Weights of a small transformer language model: 8 layers, 224M tokens.
Each number is 200 + 20 x the weight over its row's rms, rounded and kept within 0 to 999. Layers, rows and columns count from 0. The size before them is the row's rms in percent of the matrix's.

# layer 3 attention value, 256x256, rms 0.109, rows 0-108, columns 192-255
106,227,223,204,181,203,182,187,177,210,201,201,210,189,222,182,223,200,216,185,186,221,181,211,188,155,208,209,207,140,229,153,233,203,235,205,166,195,217,207,216,212,218,191,191,181,190,155,212,217,206,199,177,197,214,193,180,190,206,213,214,208,206,218,246
097,218,252,185,210,173,183,226,207,202,158,214,167,219,203,187,213,178,176,170,221,218,171,193,189,198,229,207,211,184,211,200,195,219,173,218,213,181,194,198,203,236,206,227,192,184,196,192,184,229,210,182,223,173,202,203,218,212,217,230,214,231,160,190,167
096,238,223,211,182,163,173,198,235,190,197,194,183,201,204,205,194,197,201,172,186,126,211,242,181,177,155,191,236,213,208,241,201,194,177,194,199,183,184,194,179,213,200,209,201,190,202,199,206,178,215,157,180,205,174,225,194,205,184,160,227,217,184,182,212
095,184,176,194,190,191,194,194,177,237,232,181,187,221,222,184,193,245,215,172,164,184,233,206,189,215,201,188,179,239,213,208,227,170,263,207,169,185,186,235,206,165,189,212,208,200,221,205,196,200,180,209,219,204,173,185,199,200,208,196,214,147,193,176,206
092,226,203,221,228,217,172,193,196,196,184,180,212,236,181,178,196,223,244,188,230,217,180,182,202,178,180,185,197,182,194,226,176,228,178,182,210,173,203,187,197,170,215,208,173,188,159,219,212,188,173,190,191,223,226,247,180,219,199,210,208,229,185,193,205
095,169,200,230,191,164,219,171,196,215,188,209,185,174,180,221,212,249,167,203,184,195,213,195,216,170,197,172,176,177,163,183,189,214,199,226,188,231,224,189,209,172,191,231,222,229,205,186,195,193,176,202,195,215,235,193,192,190,160,178,190,184,189,213,195
096,198,196,201,169,210,179,215,210,207,217,227,225,194,231,207,149,181,168,172,218,187,212,197,193,183,189,210,221,207,221,232,213,170,158,214,226,257,184,187,189,202,174,214,184,218,206,177,219,211,194,163,194,187,184,210,216,196,245,226,219,188,219,186,186
097,187,193,198,201,172,169,202,213,220,199,166,227,217,163,220,184,177,244,181,179,200,228,184,196,249,192,200,190,208,221,176,202,245,217,191,205,194,171,190,205,231,216,189,203,226,185,192,209,164,211,177,208,195,216,214,165,223,195,210,211,232,192,177,183
104,199,204,202,228,245,188,224,223,208,222,185,185,178,204,173,201,167,231,191,198,196,202,205,189,170,236,225,216,219,201,199,206,189,164,176,207,184,180,170,146,232,179,180,222,177,214,178,173,202,193,168,190,215,187,200,207,180,206,170,187,210,217,195,206
104,181,183,211,183,208,146,199,215,153,235,160,211,177,212,207,191,223,209,190,200,180,204,186,222,230,206,182,223,241,204,164,194,202,211,195,222,210,184,220,215,194,211,225,221,192,202,229,208,231,171,213,250,188,207,193,212,217,181,196,183,170,150,175,171
102,204,199,221,171,210,189,212,220,210,188,191,209,190,188,225,216,217,216,213,140,192,210,195,202,183,215,229,190,218,190,197,199,222,208,235,207,193,222,232,206,203,186,198,233,193,172,243,225,172,178,199,223,200,190,190,161,188,223,208,195,213,202,218,214
095,200,192,211,236,179,190,203,163,183,168,215,186,161,223,221,172,197,223,195,183,167,224,203,202,210,186,208,202,204,227,197,194,194,200,190,227,220,251,232,183,192,195,189,206,173,214,203,210,232,190,206,210,186,206,211,207,192,196,211,165,183,187,188,224
099,237,204,217,218,182,200,202,220,210,159,201,207,196,193,190,210,205,200,223,232,203,222,221,189,224,156,213,188,192,165,240,197,208,219,217,194,203,197,264,183,194,225,169,225,182,201,208,223,149,209,214,204,193,194,196,238,181,196,155,207,214,211,175,206
101,240,204,182,230,181,172,257,186,239,222,233,196,219,173,183,196,194,185,184,207,202,201,197,234,217,180,210,205,223,200,168,204,212,198,236,189,177,199,150,218,197,211,197,165,186,216,207,181,229,186,171,222,240,225,192,196,199,177,177,172,214,208,152,230
091,200,166,207,184,180,218,198,214,225,160,224,196,196,192,166,234,147,222,221,202,181,190,216,219,204,199,227,185,255,184,217,226,213,231,197,246,210,208,222,167,224,203,219,218,215,190,190,208,169,195,219,224,232,187,204,196,193,204,208,209,242,197,194,190
097,181,212,196,227,226,228,190,211,226,187,222,209,186,209,221,190,224,216,192,188,219,216,199,245,159,192,216,218,177,187,194,214,202,215,164,202,182,180,232,203,223,159,232,171,168,221,213,188,200,230,229,173,175,224,161,252,229,201,209,208,223,189,218,196
098,206,223,219,226,219,187,196,190,176,197,196,162,179,185,228,188,206,203,200,205,188,226,197,195,231,199,201,202,203,179,200,201,210,185,186,191,184,205,199,189,211,195,203,160,186,195,197,226,240,176,191,213,208,201,249,181,206,202,205,154,202,187,194,204
097,198,232,179,226,241,185,173,203,191,224,179,195,208,192,229,203,195,185,178,221,191,187,195,163,194,231,167,203,224,196,242,216,164,218,199,212,228,236,202,184,188,192,183,227,175,172,157,182,224,224,196,200,193,210,171,207,184,210,171,223,215,211,203,195
098,215,241,230,194,226,216,186,193,206,186,205,195,186,199,213,204,200,203,185,217,175,159,202,210,177,209,224,172,171,173,209,176,192,188,205,190,195,191,166,198,186,229,190,184,224,162,167,194,195,225,191,174,187,177,192,211,200,199,204,194,202,198,200,146
094,221,204,190,180,233,197,264,207,212,207,210,179,238,188,190,205,183,231,203,192,200,176,173,191,204,190,210,175,197,234,200,208,214,198,226,173,207,173,224,204,175,190,213,179,191,198,188,187,194,188,206,212,206,175,185,224,187,162,198,197,263,188,199,219
102,220,197,203,201,202,182,237,219,224,176,212,161,158,163,207,208,201,240,187,202,215,185,203,205,182,200,205,206,214,199,177,205,196,210,211,227,160,226,234,189,197,182,196,234,195,196,211,223,178,205,203,195,179,226,188,181,162,214,218,200,233,176,199,217
095,198,190,204,173,186,210,221,197,205,227,235,223,208,244,217,181,207,213,171,204,201,217,199,179,222,204,187,163,217,184,209,167,179,236,218,193,211,211,195,171,209,174,174,235,189,207,234,152,191,225,234,197,222,188,214,177,209,182,189,209,207,202,191,240
096,199,188,224,186,189,220,192,194,189,203,202,195,180,186,217,234,212,211,202,187,222,181,218,192,200,204,210,174,146,174,222,208,208,225,219,186,235,181,157,186,188,174,208,192,187,210,224,180,241,193,155,160,204,194,188,188,222,213,193,202,176,191,184,196
095,181,222,197,229,200,210,194,194,221,202,200,193,186,198,199,203,214,184,224,200,213,211,216,191,176,215,192,242,208,195,194,205,214,168,209,205,180,173,177,195,196,214,206,165,191,234,221,198,220,212,191,186,201,171,201,185,181,208,207,192,202,205,205,186
097,180,186,228,184,174,202,173,155,229,214,228,186,197,192,160,200,212,195,183,205,181,192,182,159,182,189,228,204,212,192,218,211,161,195,188,203,210,168,198,196,195,212,202,239,194,175,184,217,197,218,211,210,198,223,195,231,194,185,231,165,168,196,165,204
099,193,212,202,211,212,185,204,183,214,204,189,182,217,180,207,197,202,218,192,223,164,202,214,213,188,223,224,225,192,198,182,172,190,165,218,203,225,184,194,203,163,198,183,190,190,206,194,197,190,180,212,233,185,185,166,223,224,185,225,181,206,216,217,192
094,208,210,181,193,205,227,192,192,205,225,196,199,198,195,213,197,168,180,188,217,188,187,153,198,199,244,190,163,190,200,174,179,166,174,184,180,216,214,204,199,215,192,197,193,188,201,218,215,188,205,237,162,209,196,203,201,226,194,170,204,179,208,196,193
102,197,188,200,187,225,196,241,195,194,191,195,194,195,228,204,222,206,204,216,216,163,168,196,176,213,225,215,214,174,179,208,210,207,208,169,194,168,234,233,206,206,193,172,196,208,194,199,197,185,160,214,210,176,200,200,192,189,187,187,193,211,217,189,224
096,209,200,229,209,193,184,193,195,199,192,187,213,224,240,216,191,227,225,201,217,200,184,202,160,202,229,219,204,194,172,253,223,193,214,208,214,207,185,213,175,207,195,230,226,211,199,202,183,162,192,210,164,182,226,164,176,231,220,182,180,203,234,188,218
101,199,172,202,202,202,209,183,218,161,197,197,210,200,231,183,194,145,226,191,192,189,203,192,218,177,193,209,204,217,195,204,182,230,210,212,183,183,187,241,225,208,185,165,174,149,182,214,217,173,216,156,210,217,179,190,195,190,192,215,208,234,224,205,208
112,213,204,233,239,177,214,180,175,240,207,232,227,186,177,217,169,195,189,196,180,195,187,177,211,209,207,176,185,173,195,190,199,196,225,209,193,224,231,198,162,213,191,190,212,199,189,200,194,196,177,217,174,207,188,164,179,198,228,203,204,168,194,200,222
095,225,200,207,224,201,201,206,221,175,156,221,174,222,223,192,191,205,224,204,236,195,194,214,172,226,232,207,195,189,175,163,198,234,208,180,168,183,193,227,205,255,173,190,214,169,153,190,195,165,173,214,205,195,219,180,203,184,185,190,193,194,157,225,200
109,214,175,188,191,235,201,224,238,200,188,197,193,197,180,200,212,195,185,229,177,203,191,192,203,177,176,212,221,201,197,198,211,207,193,174,169,197,203,177,224,167,168,201,211,221,193,218,214,203,160,165,191,223,163,198,159,200,193,181,211,220,185,202,207
109,183,222,238,224,202,225,249,191,188,218,189,229,198,219,199,147,211,198,215,170,200,182,165,183,184,225,191,198,214,203,171,217,220,244,209,200,198,219,210,228,175,191,216,178,183,217,176,244,195,225,214,205,186,202,183,215,180,234,191,214,207,173,207,202
093,213,202,219,210,220,244,214,175,235,173,231,196,225,184,191,202,178,218,210,194,202,152,215,195,188,199,215,200,168,209,198,203,200,188,214,185,201,231,222,191,165,194,186,172,194,187,184,244,194,182,180,204,196,195,173,190,192,201,192,193,222,186,206,191
096,187,170,208,193,190,233,191,224,218,176,205,204,197,203,206,220,218,181,161,218,209,182,179,165,221,198,203,184,218,203,202,213,204,217,182,175,187,188,195,181,207,238,192,188,202,212,197,216,193,233,204,202,199,214,204,221,234,209,218,219,211,172,190,182
096,207,217,182,171,198,189,200,200,220,184,222,234,219,190,221,223,188,206,187,203,173,209,181,197,178,217,223,193,238,239,195,183,209,208,208,215,139,228,204,196,184,208,179,221,159,180,171,198,179,213,228,191,202,209,192,180,193,181,189,216,176,228,239,236
090,215,181,220,229,191,206,199,202,170,211,212,182,235,205,198,196,197,218,239,219,219,185,234,224,186,211,204,197,191,182,203,208,258,212,227,197,225,202,180,171,201,205,223,235,220,185,197,192,224,211,161,191,241,203,172,205,213,194,201,188,200,192,184,206
102,212,153,153,188,228,228,208,223,186,165,236,192,195,156,197,200,158,210,197,193,194,187,189,202,207,206,182,207,190,208,176,174,197,192,214,194,198,189,206,208,168,200,170,216,174,240,216,213,189,202,204,201,177,152,135,238,241,220,183,186,200,201,168,195
099,220,163,190,206,221,208,221,178,210,201,181,217,183,201,173,186,172,206,194,212,168,192,216,156,167,202,207,183,210,208,181,218,178,193,236,188,156,197,213,193,180,221,181,185,209,181,190,207,184,188,192,189,204,200,246,230,192,225,178,230,199,192,212,245
093,206,204,223,197,193,209,199,198,202,228,221,199,195,234,192,211,211,219,214,198,193,213,210,191,223,161,214,197,206,197,175,190,238,218,206,215,213,195,207,190,213,159,199,188,192,174,185,216,194,211,202,204,184,188,186,192,176,179,198,189,176,208,181,198
095,172,192,167,200,177,219,190,162,215,185,216,196,199,213,227,205,210,152,200,169,202,227,201,223,216,205,218,215,193,217,234,203,186,209,169,188,213,206,198,183,195,222,203,210,173,206,192,164,169,210,235,224,216,191,220,199,198,154,201,188,184,215,217,162
096,204,234,230,217,165,219,236,205,177,194,192,199,170,190,204,201,186,168,218,204,221,191,183,163,179,243,222,160,217,205,185,207,207,204,213,207,153,183,174,186,196,200,207,150,208,207,202,219,212,190,214,197,192,190,188,233,216,169,214,189,228,215,185,206
103,205,197,182,199,183,187,190,197,191,227,198,214,197,256,185,178,198,174,176,191,205,188,186,194,206,159,145,203,156,178,199,205,222,215,174,210,228,191,211,224,195,195,215,193,196,188,193,175,209,225,233,204,169,215,205,239,207,192,187,174,204,236,227,195
101,188,193,202,174,200,206,193,208,210,200,174,154,215,219,204,202,219,203,198,180,194,209,187,228,214,230,198,208,214,216,217,207,153,214,184,207,236,198,199,190,216,201,203,183,206,232,210,211,197,214,232,183,190,182,216,200,189,195,202,202,223,206,270,179
095,185,190,208,239,169,202,204,203,247,214,208,192,173,181,240,200,230,190,213,208,200,191,204,231,197,176,204,197,209,215,198,191,205,175,185,184,192,188,186,215,210,208,167,220,230,157,204,239,187,213,187,224,203,215,232,192,247,185,211,148,180,200,224,192
089,172,193,189,210,207,194,226,192,192,158,224,216,221,185,211,198,170,225,181,192,227,218,227,179,195,181,210,208,215,197,191,206,220,202,211,192,233,185,214,209,217,203,215,156,199,187,218,170,181,175,213,205,221,203,223,186,234,215,192,213,190,162,194,189
100,241,177,226,177,240,226,188,213,217,210,192,194,208,234,172,215,195,203,190,206,227,196,222,171,174,213,209,205,217,214,204,173,175,243,168,163,179,187,206,172,213,238,208,223,187,188,182,161,186,201,211,176,208,211,197,222,222,215,214,192,173,205,163,182
102,182,194,205,170,192,183,215,196,212,227,178,206,182,201,210,211,139,209,194,183,177,197,161,162,186,221,219,206,208,211,171,186,198,210,208,211,169,193,227,203,189,211,180,231,171,186,189,199,128,163,182,222,157,230,223,203,210,209,204,225,181,188,227,221
095,220,182,213,197,212,190,195,197,206,184,163,191,186,228,186,201,213,189,203,194,214,240,212,197,220,227,197,174,190,205,234,169,156,194,188,223,208,173,213,222,198,214,211,167,213,189,174,162,179,160,189,179,215,150,179,200,199,230,196,182,192,175,198,215
098,245,223,196,173,216,227,197,182,211,215,167,168,221,261,244,170,195,180,220,198,211,188,195,156,219,208,182,201,228,228,204,205,199,218,240,202,188,204,207,210,180,177,165,192,241,199,224,184,194,240,183,207,197,208,212,164,198,196,215,238,223,189,218,172
092,225,187,197,184,198,208,160,199,165,201,216,184,181,200,204,208,203,234,188,183,215,184,182,171,191,192,167,229,187,207,191,201,165,207,179,162,191,183,203,199,236,205,190,195,190,185,207,163,207,217,184,173,188,191,221,229,177,216,243,177,211,189,197,188
098,198,225,163,195,204,192,203,223,176,207,216,205,202,192,239,196,176,199,225,195,181,189,185,202,220,211,175,175,176,239,196,226,205,220,209,185,164,235,226,210,199,184,188,232,219,212,223,202,210,200,225,170,204,208,165,221,198,173,218,184,195,228,175,205
105,204,180,194,194,206,195,167,204,236,190,185,224,192,187,180,211,194,168,231,194,229,202,187,206,225,185,204,195,171,185,197,191,231,185,204,233,211,218,192,155,214,188,155,190,179,203,219,188,210,200,205,223,229,178,191,189,183,196,211,185,164,192,203,212
113,197,212,181,204,204,211,189,208,178,215,188,142,226,164,222,213,210,198,222,181,227,197,182,172,218,215,244,213,233,226,210,211,207,199,177,206,184,190,195,172,192,186,217,201,193,187,187,234,188,221,207,196,192,233,195,205,210,192,203,212,195,213,172,202
105,191,211,208,235,195,233,178,187,185,222,182,189,213,212,189,163,176,206,228,181,177,190,224,204,218,174,193,172,185,175,233,175,223,190,200,218,187,186,195,218,248,191,179,225,203,212,209,179,180,194,242,191,181,201,191,169,178,222,181,222,222,207,213,197
102,211,188,203,250,204,207,179,160,185,192,188,210,179,200,203,205,172,189,219,162,227,202,184,204,190,174,192,185,194,213,240,212,226,184,198,202,174,203,227,198,206,188,163,203,212,193,172,214,191,192,200,195,178,237,194,178,182,212,214,219,208,222,206,189
106,190,210,220,212,234,206,232,202,206,217,203,180,195,229,211,190,161,215,191,208,218,222,167,232,196,212,217,201,200,206,205,219,182,213,181,198,191,209,229,202,196,186,203,156,176,205,185,182,174,199,191,219,229,197,200,223,192,229,233,192,189,203,200,185
104,208,223,182,182,206,213,197,185,205,193,221,215,194,185,193,201,183,200,200,213,195,213,211,198,213,206,181,187,159,206,217,171,222,217,194,238,198,182,202,196,199,191,216,198,199,240,198,201,189,182,190,217,185,229,196,149,203,244,170,186,223,208,197,205
099,176,216,207,181,201,208,218,185,185,206,208,240,205,170,208,203,221,169,217,167,177,200,218,175,205,197,236,206,209,183,175,196,177,206,188,213,214,191,203,222,190,219,189,235,222,190,207,224,202,206,160,174,192,174,207,200,201,207,178,222,224,175,212,204
101,218,208,212,209,184,201,207,243,189,211,230,220,190,210,192,209,160,192,207,220,239,190,227,183,221,212,236,209,181,203,178,236,203,175,222,187,139,226,197,185,177,175,195,219,168,211,177,206,211,207,205,205,183,198,169,206,167,185,174,240,185,181,236,179
102,192,230,188,217,226,203,220,186,200,198,201,218,208,190,201,215,198,209,211,165,186,179,199,198,228,164,199,193,186,173,167,216,195,193,184,223,177,222,220,211,172,245,203,240,183,206,210,185,206,163,205,188,155,198,177,225,197,194,204,207,171,193,211,193
099,192,210,222,201,180,222,186,213,194,173,191,200,207,213,201,188,219,187,184,187,163,209,189,215,182,211,216,202,199,223,209,197,219,229,194,198,181,189,216,225,187,172,193,180,235,174,215,214,202,202,202,187,181,197,203,177,216,220,194,179,212,193,208,208
103,207,196,207,187,196,206,198,187,182,224,227,202,175,202,196,231,212,170,176,188,188,223,215,225,213,197,242,177,229,224,233,213,232,185,225,222,170,193,210,191,169,224,205,184,199,206,202,188,178,184,207,215,222,181,163,229,188,178,172,181,182,230,167,214
100,194,201,196,171,186,183,185,212,170,168,198,205,226,218,226,182,193,208,187,209,163,198,197,192,159,180,197,209,189,216,217,194,240,257,188,184,186,188,184,229,185,223,182,214,177,186,241,189,179,184,188,207,206,192,183,208,214,181,224,178,158,161,187,211
097,202,199,184,174,205,178,157,213,206,197,186,189,163,225,238,152,224,197,198,191,176,230,151,191,148,202,207,229,187,241,218,212,216,175,217,206,178,191,240,186,204,183,180,219,204,174,183,190,249,183,208,195,185,229,215,176,185,199,192,188,197,198,168,183
097,205,228,202,203,191,185,160,179,184,220,185,193,200,240,195,211,187,178,212,163,198,187,170,213,153,213,226,185,190,183,172,224,149,198,206,223,217,207,182,223,203,170,175,202,194,186,217,206,204,203,219,188,215,164,184,193,164,169,190,204,200,181,204,195
102,178,198,199,187,174,182,223,192,206,184,217,212,204,181,218,225,182,202,178,185,221,245,182,195,199,192,189,187,233,180,220,246,201,220,181,161,203,181,157,199,199,224,214,210,219,236,205,162,217,187,171,210,206,204,206,179,162,201,214,213,181,197,172,202
105,192,183,202,179,169,204,150,203,194,207,213,193,234,215,192,210,201,237,204,251,191,232,180,190,197,197,206,217,194,209,180,207,210,215,207,198,195,180,208,198,186,202,168,203,211,188,195,180,207,183,224,169,206,219,208,183,159,175,229,234,230,195,217,220
109,185,194,206,208,213,238,179,165,249,170,183,186,200,194,200,213,185,224,199,210,218,186,182,234,225,181,231,204,192,225,189,181,226,184,211,169,205,199,228,193,193,214,182,189,197,166,218,228,188,174,193,185,218,220,142,205,201,174,179,192,216,192,221,212
109,203,161,216,175,201,213,205,234,196,185,179,208,196,180,202,177,193,222,201,204,220,190,189,212,222,200,195,192,191,204,192,210,235,218,216,170,188,203,182,153,240,183,202,183,185,169,199,181,179,201,195,177,204,220,200,209,187,211,219,205,217,217,206,157
101,205,162,204,209,193,175,179,211,191,225,176,218,230,246,209,177,212,193,205,215,213,193,174,212,215,190,197,239,170,205,165,214,229,208,220,182,191,190,239,191,207,212,189,177,192,222,223,185,194,210,223,175,160,182,200,207,200,192,200,188,163,186,185,189
107,206,173,231,217,235,209,198,160,205,184,189,215,207,205,194,172,206,219,202,209,186,201,222,202,197,179,199,162,216,189,184,198,146,189,216,202,208,200,196,202,180,166,198,204,163,230,200,215,190,208,229,194,207,208,185,209,193,219,183,181,180,171,202,213
106,213,221,213,197,154,193,197,199,221,190,238,205,185,183,195,209,204,205,191,171,202,213,212,169,189,187,178,189,195,233,185,202,213,202,213,192,183,193,149,225,229,233,204,228,181,223,167,204,208,195,209,221,199,209,232,233,197,234,209,195,192,182,212,197
097,178,195,163,190,229,190,187,222,237,198,193,187,193,192,202,199,199,204,159,227,202,211,194,199,213,208,234,192,178,181,191,214,217,230,221,226,243,213,240,206,200,184,223,230,213,162,178,186,206,209,176,172,190,242,201,195,198,204,199,195,218,158,238,228
108,201,186,200,198,212,184,210,185,186,212,170,196,212,193,189,197,219,188,230,186,185,227,232,198,204,241,213,202,197,214,189,208,192,215,191,205,198,176,206,200,211,155,236,192,210,211,244,224,182,200,203,218,199,181,254,215,204,229,177,198,220,233,182,216
097,209,250,200,191,212,198,169,221,187,208,165,155,221,218,191,187,180,189,188,224,179,200,192,214,216,195,195,185,218,212,221,182,195,212,222,197,204,170,201,189,236,186,223,187,229,211,167,196,218,187,196,204,185,202,199,218,155,216,190,175,213,200,209,181
102,184,222,170,224,212,199,203,194,171,218,191,219,151,197,208,193,190,186,196,199,235,178,199,215,217,208,215,210,225,206,174,197,203,192,207,221,190,187,205,229,180,258,237,204,196,221,180,179,195,210,190,207,161,215,217,178,199,181,213,224,233,202,163,242
098,208,204,202,231,178,181,189,184,168,219,225,210,191,215,188,183,198,183,175,202,202,156,207,149,183,208,183,199,181,197,206,184,192,206,212,219,215,177,212,208,208,175,188,180,197,182,207,213,222,223,220,182,190,216,186,168,236,231,190,178,153,240,163,196
107,200,214,240,220,197,222,188,207,218,197,199,211,209,207,174,204,191,148,181,229,194,235,187,221,193,190,216,176,188,160,205,194,212,160,178,193,226,227,193,209,189,206,203,231,194,160,169,206,220,213,197,195,203,219,199,239,196,196,189,226,190,186,221,170
104,196,228,182,199,178,234,194,202,191,183,213,196,206,199,181,187,207,180,182,171,193,181,218,223,193,199,188,213,254,199,196,188,206,200,201,249,211,203,189,209,200,198,194,228,218,215,211,174,204,190,182,235,222,209,241,191,233,211,213,193,189,207,199,209
112,187,183,170,212,147,183,243,178,194,233,178,183,215,215,184,225,195,207,204,186,196,201,188,180,183,202,232,181,202,213,247,225,217,208,222,240,188,208,203,226,202,213,186,179,197,214,172,214,234,194,219,201,201,196,237,189,180,196,173,198,215,195,212,189
110,213,173,197,167,180,232,204,230,164,210,200,217,205,169,183,217,209,199,197,226,178,185,202,206,169,192,190,236,192,197,208,172,177,199,185,207,212,208,188,238,189,197,248,169,182,223,206,215,198,209,189,180,230,192,224,218,209,216,205,218,226,204,187,207
100,194,179,208,189,204,217,202,199,198,214,213,214,196,207,181,180,209,194,194,191,201,220,227,211,159,219,182,214,193,188,189,206,203,180,208,179,193,178,182,196,147,182,220,195,239,213,204,144,183,168,218,225,190,202,212,182,196,205,190,218,197,198,180,182
113,192,193,179,213,193,198,184,161,246,220,208,178,173,228,211,233,229,207,180,217,231,199,213,191,220,190,205,193,194,196,210,215,228,211,212,219,217,171,214,226,189,217,188,215,165,204,221,202,217,191,169,214,182,231,172,186,172,166,218,183,180,188,202,192
095,211,195,210,234,205,241,234,168,205,214,179,189,241,216,170,190,193,239,212,205,213,185,191,215,178,206,178,213,209,203,178,209,219,224,197,177,166,219,164,157,194,217,224,183,160,197,163,232,202,205,218,182,215,217,199,225,196,222,158,213,168,174,215,178
103,188,199,173,167,205,232,172,209,170,218,223,199,228,205,208,198,209,198,201,195,180,180,215,192,231,201,186,199,186,194,206,223,215,160,179,161,164,174,224,163,205,170,170,199,167,205,209,204,181,227,205,175,197,170,210,211,204,175,215,183,215,207,211,195
118,201,204,204,204,192,176,206,202,196,208,183,205,182,200,170,169,220,196,196,207,215,174,198,239,189,152,190,217,230,189,187,178,241,228,234,233,195,244,212,182,200,242,187,220,194,184,182,192,166,210,213,185,190,188,207,201,158,183,218,224,210,185,202,213
101,222,180,169,165,219,175,180,230,214,216,189,178,224,228,195,188,183,207,223,190,210,175,160,166,196,191,192,194,223,195,210,165,188,176,207,229,184,212,218,171,187,191,192,192,206,187,203,180,195,227,218,216,183,183,161,205,194,213,192,229,205,217,184,215
106,238,223,209,208,189,193,192,237,231,194,214,207,185,212,214,204,246,218,199,203,156,196,211,209,200,187,230,222,181,199,184,187,206,188,191,184,182,213,226,241,225,221,184,194,175,205,218,192,220,212,184,212,209,208,155,221,195,181,206,224,184,188,198,209
112,202,204,206,173,238,238,229,199,172,170,178,180,228,185,193,239,229,191,200,236,221,177,190,202,224,181,205,232,213,177,204,195,244,219,226,202,193,204,201,186,213,232,225,204,173,180,183,217,188,201,236,192,204,234,214,186,188,151,207,198,236,173,214,177
097,248,205,204,183,199,221,202,194,191,192,230,246,212,199,197,189,222,217,205,195,201,203,199,193,157,219,194,177,180,201,182,206,217,204,173,184,237,222,216,218,209,209,202,174,211,198,221,210,186,183,219,211,190,211,257,192,203,192,183,178,183,232,182,205
110,176,185,196,200,192,214,177,184,201,218,160,197,217,205,189,196,197,196,191,248,225,216,233,188,212,184,222,186,199,165,170,199,192,216,227,181,203,168,199,194,215,220,221,208,169,202,213,181,199,197,212,189,172,159,179,224,208,212,193,165,204,210,191,185
105,188,222,152,195,216,205,210,180,201,209,188,197,203,192,180,203,211,202,195,168,206,165,198,200,175,200,200,226,200,219,205,218,231,217,189,213,193,231,211,215,189,210,234,201,204,179,192,213,206,176,213,177,168,196,224,161,212,197,183,175,191,184,166,187
107,204,190,185,206,190,215,167,172,186,211,173,169,206,250,195,197,176,192,192,140,213,178,197,168,181,203,204,187,176,184,224,205,206,181,242,227,232,190,189,214,173,204,216,186,189,239,210,237,221,179,213,206,206,190,195,160,177,203,208,209,158,234,179,235
101,158,218,208,179,187,179,215,181,235,208,224,170,185,236,206,168,219,226,231,212,174,205,178,181,244,203,188,199,198,175,208,192,202,219,188,194,170,208,202,221,243,178,203,210,210,175,197,230,179,220,196,234,176,184,159,217,191,196,197,206,208,212,199,209
101,177,201,219,192,210,182,177,229,199,233,167,201,203,221,194,221,199,194,178,226,181,205,188,209,230,212,200,236,194,191,177,220,216,178,173,191,206,219,204,224,169,210,229,168,213,217,179,191,187,189,201,177,188,203,208,203,180,172,190,211,215,193,213,196
107,175,194,205,236,197,200,150,200,190,176,195,209,207,202,188,212,224,165,238,218,163,197,184,181,242,194,210,194,194,249,187,177,197,181,195,201,193,174,195,216,211,239,178,192,217,208,200,237,227,197,205,194,183,206,196,221,197,172,236,207,229,231,200,219
104,198,167,215,216,194,190,179,202,173,212,213,177,185,184,168,215,225,203,180,221,190,172,196,196,173,186,206,216,194,216,153,172,193,194,192,188,209,197,211,188,193,200,174,191,222,235,195,228,213,184,221,206,196,209,187,233,222,218,212,222,220,199,198,179
095,161,218,182,195,216,197,163,160,203,180,204,196,208,188,182,181,179,189,221,224,219,216,201,220,204,207,164,172,191,200,190,230,221,208,224,179,201,203,161,177,216,220,183,218,227,201,252,204,194,200,168,225,213,190,235,180,225,168,202,185,204,203,206,221
101,177,218,157,220,193,210,192,198,203,214,245,211,209,208,189,193,202,218,220,182,163,172,213,175,210,232,199,219,186,182,191,161,245,185,214,206,181,207,178,186,196,166,182,209,174,180,191,211,228,235,175,231,171,177,216,213,175,211,210,221,227,210,185,222
102,154,212,191,164,194,184,153,192,216,229,190,210,186,177,182,186,225,170,188,154,227,191,183,151,177,188,209,207,196,199,198,222,201,205,193,180,228,186,201,170,191,188,203,171,187,220,235,203,175,172,196,208,199,227,208,199,181,208,189,195,185,226,209,194
101,209,217,189,179,198,191,178,188,209,200,195,184,172,184,231,192,205,210,185,229,188,202,201,145,205,215,168,188,193,180,235,171,199,185,186,229,208,177,195,205,204,203,190,222,224,221,218,222,161,230,180,222,184,163,174,193,234,204,183,224,226,202,216,221
100,203,224,153,211,216,204,178,180,189,209,189,193,190,206,195,198,224,233,208,219,185,215,231,198,183,217,205,200,195,222,206,193,212,246,190,194,184,218,216,204,181,192,202,193,172,171,210,185,181,196,202,201,205,209,208,223,220,175,203,189,141,185,208,188
103,221,195,198,178,226,173,202,192,206,166,202,251,180,178,171,193,223,195,203,199,231,220,171,207,181,225,183,212,227,235,188,201,198,208,186,196,213,191,211,199,179,175,192,211,210,212,174,183,228,177,189,204,221,179,223,214,179,169,186,188,175,205,209,219
103,169,186,203,179,222,218,200,210,236,246,203,205,195,193,215,193,188,189,194,218,182,225,186,199,182,201,217,195,205,159,190,189,213,225,191,172,218,232,216,182,209,248,208,205,197,221,230,228,181,187,223,191,209,151,203,205,198,204,207,189,193,208,211,178
091,220,189,223,184,226,206,227,208,176,195,193,216,167,199,195,224,199,169,208,226,180,209,228,194,181,194,229,220,235,219,224,223,213,183,183,208,228,206,210,232,181,195,173,199,201,179,221,171,197,191,223,238,180,190,243,198,193,157,210,198,167,228,159,177
107,191,208,181,208,235,227,188,215,209,222,190,186,181,220,227,200,201,189,166,194,166,227,241,176,213,174,206,187,230,228,185,191,213,203,201,181,193,194,168,182,197,217,166,164,191,161,235,208,206,205,199,192,241,199,195,188,219,205,193,187,240,192,214,182
101,197,191,184,203,202,162,222,223,206,210,159,177,182,224,234,215,188,226,210,208,226,214,226,216,222,214,203,198,189,175,179,225,205,189,210,180,200,177,172,210,217,185,200,205,189,188,183,205,195,183,210,209,205,185,214,210,197,231,189,205,203,221,201,201